Each number is 128 + 24 x the weight over its row's rms, rounded and kept within 0 to 255. Layers, rows and columns count from 0. The size above them is the row's rms in percent of the matrix's.

# layer 3 attention query, 192x192, rms 0.137, rows 25-51,89-114,153-178, columns 64-127
size [112 135 119 137 123 116 119  55  57  46  57  54  84  56  63  80  75  72  78  72  90 101 111 102  92 111 140 125 108 106 112 112 133 111  79  89  82  82  96 105 104  89 114 106 111 123 103 107 120 104 125 109 114  88  79  96  80  86  91  88  90 107  86 107  98  93  98  87  93  93  86  88  94  91  93  97 102 105  83]
[[140  77 107 165 120  96 155 127 194 176 143 105 171 141 102 125 108  85 133 138 117 135 126 148 149 167 106 123  79 111 137 140 132 163 112 121  98 126 147 118 103 133 117 132 127 117 103 148 124 111 130 143 133 124 121 155 124 130 139 133  81  99 103 172]
 [167 106 151 103 118 129 109 115 152 149 111 181 105 120 158 128 114 122 160 108 133 158  91 146 129 135 139 135 171 124 119 107 200 121 139  63 107 143 117 108  98 118 111 131 132 187  98 106 141 144 137 121 122 137 140 173 149 168 133 159 164 127 140 105]
 [152 121 137 134 131 106 138 175 138 139 142 131  87 121 168  95  72 156  80 144 118 124 129 140 136 140  74 132 129 135 110 134 126 144 110 172 155 145 159 133 116 169 119 115 108  90 109  98 120 117 117 121 145 146 109 116 113 137 128 129 113 113 125 142]
 [165 127 162 127 120 143 129 164 143 171 109 151 125 108 138 110 138 130 126 136  97 126 157 125  95 133 149  87 144 130 122 122 152 142 125 129 112 137 125 166 116 126 155 117 124 142 121 141 127 149 167 115 111 157 173 163 137 139 181 165 171  91 156 147]
 [ 99 105  81 117  81 104 134 153 131 149 163 150 125 142 152 133 130  88 146 120 177 110 133 112 117 121 109 139 115 177 121 113 139 113 154 144 131 168 126 160 122 159 106 131 115 142 128 148 146 124 183 128 121 121 108 162 130 127 130 164 123 132 128 186]
 [114 151 119 133 133 189 142 109 132 120  70 157 124 111  82 119 134 116 182 191 138 146 141 142 129 155 132 143 135 134  82 101 136 128 136 150 110 137 138 158 107 144 141 111 159 142 113 117 132 130 150 100 104 130 172 149 134 150 147 149 132 130 135 170]
 [163 165  99 145 175 114 143 103  94 113  96 154 118 141 118 120 120  89 134 211  92 136 148 119 111  93 129 122 129 114 115 115  88 115  93 127 120 113 129 103 117 146 140 126 170 147 191 128 148 105  71  82 123 128 122 105 104 151 145 134 121 127 129 119]
 [128 104 143 171 100  95 115 118 120 143 145  88  91 123 142 132 188 166 177 120  82 139 102 117 109 151 141 100 137 124 151 156 140 153  87 128 104 104 106 126 131 128 155 151 119 121 153 113 129 136 101 179  71 120 134 139  94 105 146 144 152 112 101 186]
 [148 121 140 112 120 142 152 130  90 169 113 162 103 147 117 116 119 153 117 151 144 141 139 115 131 139 127  97 128 115 116  95 137 147 153 156 175 134 140 133 134  89 112 121 127  84 125  93  88 122 156 139 141 160 156 130  85 129 150 119  74 129 162 137]
 [127 114 122 103 161 167  74 100 109  98 129 148 127 157 125 107 106  81  74  98 168 112 172 145 139 117  84 144 131 127  83  99 104 142 140 149 128 144 139 142 148 130 114 134 143 125 129 113 156 148 107  83 118 127 151  89 147 138 109 136 108 124 140 167]
 [ 93 134 162  70 116 192 132 119 126 120 133 164 145 120 152 108 112 106 102 115 164 132 109 178 100 152 119 158 160 172 153 112 121 160 129 158 121 144 148 117 198 141 107 128 121  99 129 107 122 132 114  56 103 131 135 105 149 155  79 136 108 113 104 107]
 [120 164 149 123 119  83 130 101 130 150 153  78  96 150 146 162 138 140 139 123  92 170 108 117 141 121 120 138 151 117 132 126 119 136  87 125 172 158 118 158 109 107 139 128 109 157 139 128  57 143 128 113 139 121 120 120 130  77  92  94 136 139 117 132]
 [151  87 136 127 132  86  81 115 124  81 163 117 128 168 110  99 121 113 167 131 149 113 141 125 131 134 128 159  80 152 145 165 121 127 150 104 157 119 172  95 146 146 110 162 154 135  99  79 146 102 134 130 146 127 140 146  71 159 142 149 123 117  90 137]
 [151 131 148  87 139  95 126 115 125 127 167 152  95 108 107 125 131 109 146 139 170 120 111 160 138  97 132 162 144 159 113 135 102 106 140 121 144 141 148  99 136 143 112 153 157 143 132 155 140 115 150 128 131 109 159 129 161 129 146 135 117 145 130 128]
 [158 132 160 130 148 108 128 130 155 110  80 147 120 112 114 123 120 153 172  94 111 124 146 153 150 103 121 169 124 139 135 117 152 121 165 129 163 143 115 102 158 143 142 118 147 123 142 114 161 115 116 112 113 101 103 126 156 187  79 136  90 145 130 129]
 [ 83  96  73 155 128 151 125 126 123 107 119 125 179 134 149 128 166 118 153 156  85 104 128  93 146 180 117  96 133 149 149 147 125 118 147 145  96 141  93 121 140 124 151 124 130 115 115 120  98 153 102 133 121 151 126 130 107  99 125 125 124 124 100 140]
 [ 77 140 131 134 136 134  70 118 135 105 110 173 148 104  89 136 114 132 135 142 138 146 139 122 111 145 122 120 155 102  99 132 163 125 156 107 171 134 135 178 186 135 117 120 117 117 131 110 151 135 112  84 116 129 136 128  97 154 119 123 119 143 130 146]
 [ 92 146 128 166 119 139  91 129 165 130 157 115  87 106 119 164 126 100 100 150  94  90 129 140  88 140 129  81 155 142  89 119 153 104 160 134 148 118 139 140 124 114 139 151 126  88 144 107 109 132 141 138 111 112  98 157 126 128 128 128 119 179 156 164]
 [ 99 140 137 102  79  55 125 115 108 111 130 168 122 104 137 157 130 111  95 140 140 116  52 148 126 125 122  87 127 125 109  97 142 136 146  84 131 111 137 182 149 122 155 181 107 123 113 117 127 159 118 140 123 125 117 131 119 129 134 137  96 129 149 117]
 [123 120 103 151 125 108 169 150 132 139 116 125 173 125  92 130 122 110 114 153  81 149 124  97 137 134 134  97 110 116 147 157  76 122 130 142  93  85 146 149 137 172 130 131  94 128 125 133 184 125 189 129 124 125 143 126 109 130 111 137 110  90 108 112]
 [136 100 149 101 112  90 129 131 143 112 143 118 103  86 156 122 120 120 152 145 140 165 149 153 133 125  71 139 171 199 103 139 133 148 102 112 136 146 103 161 120 131 118 148  96 108  90 130 173 126  91  91 154 131 126 134 108 124 115 119 102  99  95 130]
 [156 130  73 169 123  92  90 117 140 113 132 138 134 117 117 148 182 107 161 159 117 134 177 137 157 109  94 165 173 138 171 128  91 146 145 122 149 116 124 107 108 129 118 126 118 155 114 103 106 132 165 113 135 100 129 156 114 105 114 130 120 107 113 175]
 [139 171 106 126 148 122  88 104 140 122 156 122 138 132 142  94 122 131  67 156 103 118 112 119 135 138 152 133 100  76 108 125 145 153 126 144 108 119 124  99 129 126 138 135 124 131 132 149  88 130 114 132 149 129 129 158 128 114 127 154 117 160 148 149]
 [115 118 103 152 152 136 104 103 104 120 100 114 177 130 118 124 182 139  95 131  99 146 162 135 104 154 135  88 131 177 122 113 149 115 149 172 125  87 109 110 141  77 129  83 129 101 145  86 116 161 133 132 101 181 111  98  91 131  94 149 138 139 153 117]
 [110 121 155 160 136 157  55 126 148 133 147 111 157 126 125 150 103 142 106  90 122 107 137 110 113 153 110 137  98  95 152 123 127 158 159 161 105 153 154 100 155 115 137 130 162 121 135 123 105 133 130 159 166 110 132  88 147 135 112 142  91 144 124 154]
 [144 124 181 119 148 141 135 106 126 118 127 167  95 142 132 115 107 159 125 136 185 112 117 170 108 127 171 111 136 148  96  87 127 168 156 105 118 123 122 131 171  67 157 113 131 139 122 133 145 132 133 132 130 159 132  99 155 158 132 101 107 158 135 159]
 [106 135 153 109 122 124 123 159 105 150 175 135 143 147 115 137 133 130 167 158 128 142 117 162 101 107 154 118 156 132 121 140 156 134 165  72 141 135 106 116 120 103 110 172 128 131 101 227 143 127  94 137 149  99 137 140 100 115 144 121 122 134 119  72]
 [153 108 142 127 138  75 128 139 169 108 165 138  68 153 146 113 127 136 118 159 182 125 142 140 166 145 135 146 129 177 102 114 131 183 152 141 131  94 160 125 155 115 113 115 153  80 116 119 124 145 111 163 125 136 130 147 126 152 161 111 157 170 116 162]
 [157 103 111 145 113 113 171 115 132 125 150 149 120 136 165 143 105 151 132 151 140 117 107 116 115 133 156 122 164 100  96 126 166 111 129 118 114 155 104 131 104 130 137 144 114 105 115  61 128 138  90 158 132  95 123 120 166 113 129 127 120 105  95  99]
 [165 180 130  94 131 136 145 115  98 120  95 172 121 135 117 117 119 139 128 131 163 148 167 125 157  68 109  93 171  84 145 131 112 109 144 124 126 114 149 153 155 139 162 113 129 119 116 117 118 135 132 138 173 122 105 147 152 136  93 114 147 131 117 142]
 [118 166 115 111 163 106 105 177 127 145 148 111 132 152 121 130 137 138 102 104 115 113 118 113  84 124 158  61 115 111 152 148 135 103 185 152 150 122 126 119 171 136 130 116 120  96 136 127 118 161 129 137 142 105  88  78 115 145 154 100 113 161  87 120]
 [120 115  87 126 150 120 108 160 138  72 153 104 115 124 126 109 105 134 204 170 143  98 133  90  89  59 147 150 113 136 136 162 105 100 159 135 141 133 104 115 127 160 137 135 129 101 163 137 129 116 158 103 122 131 136 112  92 140 121 139 154 147  83 136]
 [ 95 143 174 138 113 122 144 140 147  83 114 125 131 131  97 120 134 105 117  75 120 118 154 123 135  87 101 109 118 175  81 166 129 168 150 169 150 138 122 110 157 111 133 116 130 127 131 104 150 134 147 113 148 132 139 144 119 133 140 166 114 125 134 132]
 [122  63 117 147 122 128  89 104 107 124 166 118 134 110 127 143 130 105 145 139 126 152 112 114 158 113 116 185 123 121 141 120 130 122 135  91 133 123  93 126 117 124  85  97 126 156 142 147 165 129 133 111 163 140 168 135 137 126 102 122 141 125 137  97]
 [154 121  70 183 129 146 109 111 142 131 113 137 127 143 114 138 102 170 115 145 117 133 106 137 115  77 128  84 145 169  96 137 129 130 158 145  68 117 104 119 108 117 148 107 155  95  90 131 108  89  64 150 141 150 111 161 122 115 130 136 109  68 139 106]
 [120 115 103 100 149 142 162 120 153 143 128 149 112  84  86 130 150 159  84 153 119  96 177 123 122 147  78 131 108 127 132 140 168 130  91 136 157 134 124 113 110 130 117 132 131  87 110 149 162 107 133 125 140 110 162 144 108 123 166 111 103 110  87 135]
 [117 165 105 117 149 166 114  77 113 131 114 163 128  92 103 130 129 150 124 182 128 172 110 165 110 117 126  95 122 127 148 123 154 135 138 152 153 113 145 109 164  95 138 109 123 114 100 134  79 153 169  84 141 119 161  92 139 150 123 129 124 133  76 147]
 [118 173 171  57 132 113 105 130 128 133 141 138  94 122 135 121 112 153 137 147 128 126 110 138 140 142 121 162 162 112 131  86 185 127 119 120  98 100 120 101 103 146 109  90 100 117 103 143 115 178 178 137 160 108 141 115 153 108  99 132 145 160 113 128]
 [150 123 130 142 143 144 118 142 152 150 186 130 109 136 150 117 154 128 163 169 158 120 127 133 157 126 125 105 157 152 121 129 135 162 102 116 136 121 124 121 145 132 102 143 123 148 152  99 188 106 101 102  89 132 151 163 138 102 155  96 133 117 150 125]
 [139 124 130 117 115  82  73 135 168 161 138 142 155  90 111 121 115 127 155 109 117 101 139 114 125 171 106  97 161 140 156 131 115 143 121 109 150 124  72 136 153 142 127 110 155 172 101 105 145 117 184 126 124 132 152  88 123 103 145  87 130 139 129 132]
 [ 94 127 125 102 121 131  94 146 213 140 119 167 133  88 158 133 121 135 161 148 140  99 113 109 118 158  97 100 153 126 120 123 147 128 184  76 122  97 130 132 115 104 130  98 151  96 128  91 150 127 140 104 138  99  92 112 145 105  95 108  59 133  84  94]
 [147 179 152 143 129 126 104 126 139  94 112 113 137  99 138 123  95 110 131 160 143 134 146 127 140 110 125 143 120 132 168  98 136 125 120 144 100 107 108 126 125 113 127 130 162  95 124 146 151 143 158 132 140 133 144  99 153 158 117 141 109  98 120 105]
 [112 179 121 109 142 100 124  97  87 125 102 119 102 121 153 133 152 121 186 113 147 142 139 130 137 134 129 188 135 134 137 123 100 108  99 157 120 111 130 123 132  68 163 173  94 184 143 147 118 154  89 129 167 109 135 133 151  75 142 146 124 144 109 146]
 [138 126 113 128  99 131  95 103  87 118 119 145 107 133 113 107 135 131 157 115 115 145 148 134 103 107 147 110 159  81 162 104 131 166 147 139 111 123 153 113 107 145 131 121 123 117 111 121 105 156 127 126 131 139 129 127 103 129 186 151 119  96 168 160]
 [158 121 115  97 112 120 105 122 125 107  71 127  99 105 146  65 108  92 146  90 152 137 155 127 154 147 126 141 119 125  68 123 120 158 145 137 113 146 116 119 131 173 117 118 154 118 142  76 116 137 173 148  98 111 151 131 125 118 171 168 119  92 144 129]
 [146 167 152 121  73 118  82 116 126 161 150 149  96 121 161 109 103 148 156 169 162 135 145 110 125  98 112 126 131 140 110 121 131 177 111 158 118 177 115 125 169 128 153 101 115  80 121 112 126 129  96 125  92 101 118 117 115 134 151 148 149 157 135 124]
 [123 127 104 168 117 118 135 122 173 130 115  88  42 120  94 202 201 147 130 125 131 161 154 115 103 115 134 172 144 119  90 133 135 134 121 190 116 148 151 116 132 129 172 105 122 124 144 137 133 138 100 129 125 108 119 136 136 150 123 179 133 128 136 132]
 [135 128 121 103 125 107 160 151 143 100 117 222 131 116 146 161 125 102 150 146 190 160 122 144 108 147 103 151  92 136 160 177 116 115 127 104 174 154  80 124 145 167  98 135 157 138 131 103 201  95 134  97 113  99 113 118 118 142 160 144 128  98  98 103]
 [127 120 145 121 137 137 115 139 159 136 119  92 142 128 136  96 120 151 137 127  98 103  90 128 100 115 138 112  98 111 107 117 164 116 141 133 145 146 151 147 127 171 106 129 123 110 124 117 159 165 159 179 127 108 126 141 137 150 116 123 182 154 125 124]
 [110 143 157 138 127  97 122 147 148 136 126 119 167 105 117 166 144 124 120 127 127 149 146 107 150 141 124 109 137 109 155 148 105 171 123 112 156  98 134 123  83 109 160 121 113 123 171 154 131 142 135 135 104 143 111 148 107 142 154 127 113 138 117 116]
 [175 144 126 153 105  89 132 141 124 132 158 129 105 147 104 106  89 175  86 143 121 109  88 142 103 133 119  80  86 156 135  93 138 135 106 120 127 111 134 111 165 122 130 110 141 117 157 142 109 137 150  86 101 127 114 136 124 113 133 172 154 129 109 140]
 [ 79 129 124 160 136 113 116 140 111 131 144 126 125 124 120 122  99  81 113 109 124 133 172 137 150 185 121 112 105 153 109 129 113 147 154 135 136 123 153  83 170  82 133 158 115 133 119 152 115 140 115 136 123 157 129 100 109  91 133 124 138 132  98  80]
 [100 115 120 114 104 131 143 125  46 111 144 129 111 158 127 103 125 127 141 104 109 136 124 127 171 138 148 159 135 107 120 121 112 127 138 101 124 167 159 126 150 124 109 124 125 134  77 136 138 106  94 136 134 111 138 126 107 122 108 132 128  82 116 117]
 [119 124 120 120 129 133 147 121  97 156 150 109  92 155 113 136 109 154 129 145 132 128 106 117 145 148 172 146 147 100 116 116 116 118 161 126 182 105 136 105 139 129 125 141 147 142 109 123  81 137 166 171 113 116 105 149  96 140  92 108 124 134 142 125]
 [119  90 140 155 119 143 150 163 159 122  69 130 105  78  90 115 154 115 150 117 139 156 131 114 159 138 146 145 143 106 152 150 138 147 108 134 117 117 159 101 131 140 143  85 148 179 179 157 108 135 135 161 136 133  92 155 144 156 121 135 123 114 135 118]
 [139 125 114  81 169 115  95 137 111 111 162 133 109 125 130 128  94 150 106  90 111  91 135 186 136 123 164 127  99 113 197 140 121 105 119 176 121 133 117 122 180 152 161 134  97 138 134  88 120 129 136 160 113 108 139 120 159 159 113 111 162 160 147 114]
 [104  91 119  90 105 137 142 104 104 122 111 176 127 141 119  83 112 112 137 153 145 133 161 129 135 176 122 110 105 164 165 155 103 119  96 133 138 190 101 136 121 146 150 110 163 114 114 159 132 117 140 130 157 122 151 141  72 107 122 132 100 140 123 125]
 [129  98 152 175 122 155  84 118 145 114 106  75 124 143 142 135 146 127 105  63 140 106 106 119 109 103 145 135 135 108 143 131 139 170  97 123 149 108 144 143  70 138 129 147 143 148 128 146 122 118 127 106 123 125 113 148 114 124 162 145 128 130 106 147]
 [115 153 153 139 118 125 132 122 114 147 140 126 140 126 132 127 134 173 125 118 102 148  89 163 132 160 103 122 160 154 129 150 153 124 137  94 138 120 130 132 158 157 128 157 133 148 121 122 132 131 126 151 134 154 159 129 102 143 130 132  74 120 127 134]
 [118 124  71 144 127 118 172  99 176 122 184 124 138 104 120 128 119 131 103 164 115 119  70 122 129 132 120 147 151  83 117 104 108 174 134 156 174 102 139  90 128 119 155 162 153 117 143 116  87 156 101 153 101 111 133 126  99 151 134 158 121 119 137 175]
 [117  99  84 132 138 141  95 147 115  99 133 126 140 164 107 130 142 119  86 104 108 166 135  93 148 128 160 147 118 131 153 106 108 129 103 123 120 124 145 132 133  82 124  92 128 132 136 143 158  80 103 110 111 142 126 140  84 141 102 155 122 114  96 154]
 [ 99  95 169 107 111 142 107  93 105 127 143 118 113 116 141 101 109 125 101 152 118 181  98 105 129 122 134 132  83 122 155 119 177 140 119  84 129 117 126 114 159 108 144 115 144 106 131 147 138 166 135 139 138 167 105 115 106 135  95 151 132 151 125 130]
 [113 118 126 114 108 170  97 126 142 102 118 156 134 128 139 122 131 123 138 187 108 140 116 125 106 150 102 116 114 101 126 136 134 102 170 146 148 120 147 146 138 159 150  94 115  87 120 136  87 145 125  95 162 100 163  81 177 137 128 142 142 156 100 119]
 [106 119 120  92 112 135 147  89 108 116 143 131 150 110 136  91  79 127 146 149 144  95 136 142 143 101 121  92 130 139 153 115 102 180 138 105 109 116 153 114 155 132 112 130 126 133  95 108 128 155 169 102 146 154 161  98  95 132 116 142 121 162 138 153]
 [169 101 144 116  98 160 135 117 175 159 124 148 133 126 153 105 119  97 138 114 180 124 108 128 146 148 131 139 106 141 130 143 160 119 163 147 115 131 113 108 115 185 131 102 154 134 127 107 122 139 157 124 106 125 116 154 118 142 137 135 131 128 176 189]
 [163 130 147 139 122 134 160 133  96 156 141 112 168  89 106 125  96 137 144 123 130 115 125 107 153 151 135  91 142  85 106 150 115 100 125 150 124  98 155 148 128 108 194 125 118 174 128 162 171 123 122 121 116 112 137 126 128 119 161 132 114  74 134 138]
 [156  93  87 125 105 125  85 142 167 134 147  81 147 143 115 137 133 131 127 139 152 108 114 125 122 137 132 100 151 104 142 132 110 140 179  98 143 162 107 179 158 159 136 133 166 156 155 171 110 151 151 164 141  83 141 128 135 127 125 150 122 103 127 103]
 [116 121 132 139 109 132 105  95 123  87  99 136  98 152  99 107 132 151 121 141 138 135 107 134 109 106 106 114 116 155 116 121 101 113  95 162  86  85 175  83 115 134 131 164 164 107  89 155 142  90 119 115  95 138 108 156 104 146 131  69 115  95 119 155]
 [132 106  93 151 121 127 118 143  97  99  94  94  96 104 168 116 131 168 110 192  89 118 118 141 105 125 109  80 167 145 146 146  92 115 161 105 147  93 122 159 144 152 149 101 134 134 143 136  99 146 125 145 109 115 146  91 152 126 115 111 123 117  75 120]
 [153 137 157 122 100 133 118 132  88 109 162 140 114 106 148 112 120  74 132 164  94 112 141 100 143 122 119 119 116 151 141 102 141 140 121 121 145 110 158 121 152  97 169 147 113 114 109  97  88 136 164 117 106 110 136 125 116 126  88 131 123 147  81 140]
 [151  87 113 118 124  77 134 170 140  94 139 133 108 106 120 141 114 125 136 173 112 107 152 167 131 136 115 145 120 108 126 162 126 130 130 142 134  93 125 150 135 134 125 128  96 183 123 143 116 111 126 150 125  88 139 143  93 154 142 105 119 117  79 119]
 [125 170 146 128 107 109 133 136 165 163 133 160 131 116 138 181 151  94 132 120 125 154 112  93  95 109 144 129  92 159 148 147 165 114 178 161 117 118  92  91 126  87 127 109 143 109 138  80  98 125 111 145  71 105 113 132 137 114 133  94 157 147 139 120]
 [ 99 169 145 134 146 130 169 122 126 115 123 164 187 133  98 123 156  92  99 122 135 118 142 141  91 140  93  93 139 126 159 114 165 129 159 156 126 131 130 111  96 126 119  86 110 152 108 142 103 126 102 124 156 135 139 131 123 118 163 127 127 151 129  71]
 [109 144 148 108 119 104 144  96 108 137 134 142 129 129 136 115 184 133 148 158 142 127 139 134 144 125 124 120 109 100 127 157 148 174 104  75 105 134 110 110  79 140 125 141 127 141 148 101 152 111 129 181 134 143 107 140 123 124 132 143 128  75  86 113]
 [125 151 143 125 180 117 128 162 162 141 104  98  93 129 127 139 130 148 132 116 135  99 120 122  95  75 117 121 146 151 147 143 113  75 176 102 121 161 117 157 130 153 132 122 148 136 137 145 147 127 115  86 132 131 131 145 110 144 158 174 149 135 114 150]
 [113 132 129 107 157 125 132 163 103 106 180 110 168 163 106 111 120 132 160 114 111 168 132  96 133 128 126 114  72 116 137 151 132  91 153  98 143 142  99 127 192 162 107 125 115 136 102 102  87 156 150 143 125  83 133 160  83  99 157 147 123 156 196  92]
 [114  87  87 159 155 104 109 109 133 109 159  96 124 144 144 116 124 112 185 136 111 109 147 148 120 128  83 112  95 132 142 127 106 116 134 104  81 137 109 153 150 128 117 127 170 138 163 177 126 136 155 135 154 142 133 117 157  88 109  95  97 102 137 114]
 [ 78 163 151 152 132 142 128 113 105 120 175 125 106  98 135 128  89 167  84 154 125 130 116 127 117 131  51  98 143 133 116 135 161 111 136 161 119  80 140 139 186 107 145 118 160 124 173 141 105 151 180 105 153 167 144 126 121  74 120 146 128 156 131 112]
 [ 98  93  95 126 164 120 156 173 146 115 149 145 139 150 135 135 119 145  97 109 153 186 147 148 129 134 156 161 162 119 153 104 157 102 130 107 108 147 156 159  77 125 130  94 125 102 106 116 156 132 178 101 142 109 132 160 135 105 142 160 111 149 101 111]]
# layer 3 attention key, 64x192, rms 0.132, rows 25-50, columns 64-127
size [ 96 115 109 113 104 111 101  77  89  79  88  82  86  97  91  93 100  97  94  93 108  98 100 109  96 100]
[[127 136 113 139 121 111  96 123 158  56 101 108 111 155 112 109 142 133 139 133 164 120 102 107 117  77 129  99  92  93 144 132 177 156 106 180  96 128 141 146 131 121 122 119 129 123 156 133 164 119  74 139 128 141 159 143 117  95 130 126 111 110 126 120]
 [159 173  87 131 158  99 106  94 111  94 115 160 138 141 134 122 146 130 136 138 131 133 101 101 111 100 112 126  78 136 132  91 103 158 106 143 102 109  93 133 138 104 122 126  90 125 111 115 124 137 139 156 157  84  95 163 115 126 158 137 143 135 140 124]
 [ 88  54 152 123  73 187 152 149 140 137  92 115 125 153  76 146 112 124 122 153 144 138 115 131  93 139  97 122 137 165 124 139 138 121 109  76 114 141 153 141 178 112 105 149 148 126 123 110 110 167 124 135 160 162 151 128 117 140 117 108  86 111 139 131]
 [107 130  98 149 145 135 178 138 141 107 119 142 148 116 111 123 159 140 128 103 108 139 139 109 132 136 150 129 136 116 110 116 117  90 113 130 108 101 137 182 128 112 103 152 160 100 138 129  98 141 109 127 120 118  54 103 140 127 141 124 201  83 118 100]
 [123 152 155 120  93 138 142 130 165 163 164 117 142 106 166 134  95 139  93 146 175 140 149 144 105 153 126 103 146 132 108 154 103 102 137  94 112 168 131 172 169 167 116 131 151 123 142  82 130  96 130 154 133  77 170 118 150 143 122 127  83 110 130 142]
 [140 131 115 141 134 122  91 139  98 138 165 110 100 120 149 131 110 127 172 136 116 165 125 101 113 133 153 122 123 107 161 111  74 115 141 123 119 138 140 115 129 123 120 157 155 104 138 201 179 113 126  93 100 142 124 120 130 123 155 157 178 128 108 111]
 [137 127  86  89 152 135 107 114  99  90 138 127 176 146 113 108 152 142 111 132 115 117 185 118  87  83  92 145  89 137 148 124 171 174 129 119  86 154 151 143 110 127 122  88 149 147  92 138 120 108 140 125 139 127 107 137 128 125 152 153 131 137 156  96]
 [142 153  65 106  88 134 120 133 122 149 141 115 144  81 102 130 163 172 138 154 136 174 152 138 149 149 136 110  88 141 128 109 172 106 138 138 124 134 111 151 125 126 141  72 153 101 138  89 108 130 108  99 161 133 101 109 131  75 138  95 116 122 119 129]
 [101 118 117 155 182  75 179 147 143  82 143 140  95 119 103 141 149  56 131  83 157  89 146 106 143 138 143 126 148 158 136 134 132 126 120 126 153 133 150 135 123 129 122 132 112 127 135 143 155 139 148 114 121 151 160 119 124 167 147 136 150 185  93 161]
 [144 112 123 168 116 124 108 132 123  97 125 159 106 126 159 110 116 104  87  96 140 139 144 188 164 139 131 152 101 102 124 115  91 153  99 108 135 141 147 139 111 135 143 176 103 173 116 116 129 124 135 185 129  82 121 152 153 131 117 128  95 139 100 100]
 [145 124 106 151 168 145 126 120 130  98 100 149  94 116 123 175  95  80 158 118 156 155 135 128 125 121 138 127 128 135 120 110 148 116 145 100 150 143 112 127  97 110 147 152 157 101 122 168 119  95  89 123 143 126 173 137 124 125 116  90 116  90 143  86]
 [106 112 150 129 112 111 116  69 111 133 111 121 145 116 123 153 109 173 176 124 129 135  86  62  95 133 115 148 109 131 107 118  97 121 130 117 145 122 117 107 137 132  96 150 140 174  84 176 133 160 115 124 159 152 142 118 118 152 120 130 134 137 142 124]
 [ 96 107 122 111 123 121 152 133  85 120 133 129 121 174 121  90 144 155 150 112 161 116 143 154 131  95 108 163  89 151 143 130 163 133 124 117 127 134 148 139 155 134 119  84  84 118 129 114  78 130 114 107 146 116 126  73 100 133  98  89 119 162  93 135]
 [141 124 152 167 105 143 167 133  83 135 177 131 145 100 129 130  78 140 164 134 144 123 153 108 135 156 102 118 131 112 143 143  98 138 121 145 153 141  95 140  98 119 170 134 135 185 146 125 184 126 103 101 116 104 131 115 121 111 155 120 114 130 158 131]
 [145 130 121 104 129 135 130 142  89  90  83 147 140 126 148 128 133 101 102 129 100 136 137 150 133 158 139 166 136 102 160 129 138 164  97 107 124 141 125 111 121 113 112 159  96 190 118  88 130 101 144 179 156 140 160  96 147  94 109 151 152 123 116 102]
 [ 83 163 118  77 130 129 151  92 153 157 134 118 207 137 109 127 156 133 112 115 106 123 122 157 128 141 127 125 118 160 140 125 107  99 137 159  91 138 148 101 136 137 122 148 116 147 142 135 159 145 151 129 121 134 135 135 110 102  89 136 131 141 141  81]
 [123 137 105 158 108 128 187 138 183  78 111  91 136 106 148 113 122 135 147 103 116 123 125 161 111  89 123 156 163  94 125 167 127 120 115 165 101 111 113 105 139 139  94 111 181 126  98 148 103 132  83 106 101 152 103 114 100 107 127 140 122 133 150 147]
 [136 127 106 143 102 122 125 118 128 137 153 115 137  81 147 114 128 103 128 110 156 183 120 118 120 143 119 116 151 127 165 131 107 121 120 128  67 150 165 104 127 153 158 137 149 151 102 164 119 149 123 105 150 120 127 117 143 135 120 104 135 124 175 114]
 [129 121 161 108 122 112 124 140 104 172 129 123 118 134 110 142 120 117 136 103 146 107 158 156 176  72 151 108 142  90 113  96 179 142 131 109 154 133 143 148 105 153 104 152 111 127 122 113  79 121 144  71 158 151 114 117 161 148 129 168 131 104 131  95]
 [140 112  97 182 126 149 131 128 126  89 109 159 125  97 136  99 125  76 155 116 136 130 128 102 184 147 138 143 122 174  96 144  98 118 137 112  87  96 158 128 147 132 107 138 130 153 153 124 151 130 104  86 101 139 113 141 115 136 156 130 158 140 133 140]
 [151 130 126 153 119 158 146 114 152 114  93 112 152  95 154 138 101 133 133 134 145 140 128 100 126 136 113 116 168 142 136 143 144  87 145 127 157  96 147 141 118 181 144 152 113 118 138 169 114 127 140 118 126 110 113 116 163 146 151 114 153 134 170 119]
 [133 104 151 138 121 146 116 110  95  60 126 156 140 128  67 102  62 129 169 128 156 128 126 129 153  91 132 166  96 124 108 146 141 144 147 137 169  84  99 109 127 125 141 125 138 153  99 110 117 159 143 115 144 112 131 102  96 157 123 131 106 118 141  85]
 [131  91  84 143 156 125 116 135 149 141 113 138 121 107 133 106 140  66 106 120 144 107 108  99 110 156 122 100 129 177 157 136 130 113 111 125 119 119 164 101 145 157 149  82 147 108 134 159 183 144  95 136 121 165 103 176 114 134 148 114  95 105 104 130]
 [112 107 167 151 108 158 118 119 123 147 156 149  97 101 123 137 140  82 169 111 165 174 138 126 105 136 117 188 166 143 111 134 114 126 112 150 156 143 135  91  96 120 144 117 104 132 121 143 129 147  94 166 125 155 161 160 133 163 115 161 182 188 120 139]
 [145  91  80 160 133 132 110 121 154 143 134 126 128  85 169 101 121 123 165 127 121 138 159 150 124 166 129 115 142 112 139 120 126 151 134 115 113 188 134  85 129  93 121 162 113 146 178 127 137  95 115  98 121 103 127 126 144 110 111 132 125 102 125 140]
 [132 110 133 119 138 159 145 129 146 178 165 102 202 120 134 108 154 132 131 125 113  70 150 121 115 109 143 109 143 131  83 139 131 167 150 150 110 133 157 145 177 130 149 118 127  97 127 169  94 113 133  77 102 118 144  85 149 121  85 158 139 148 170 126]]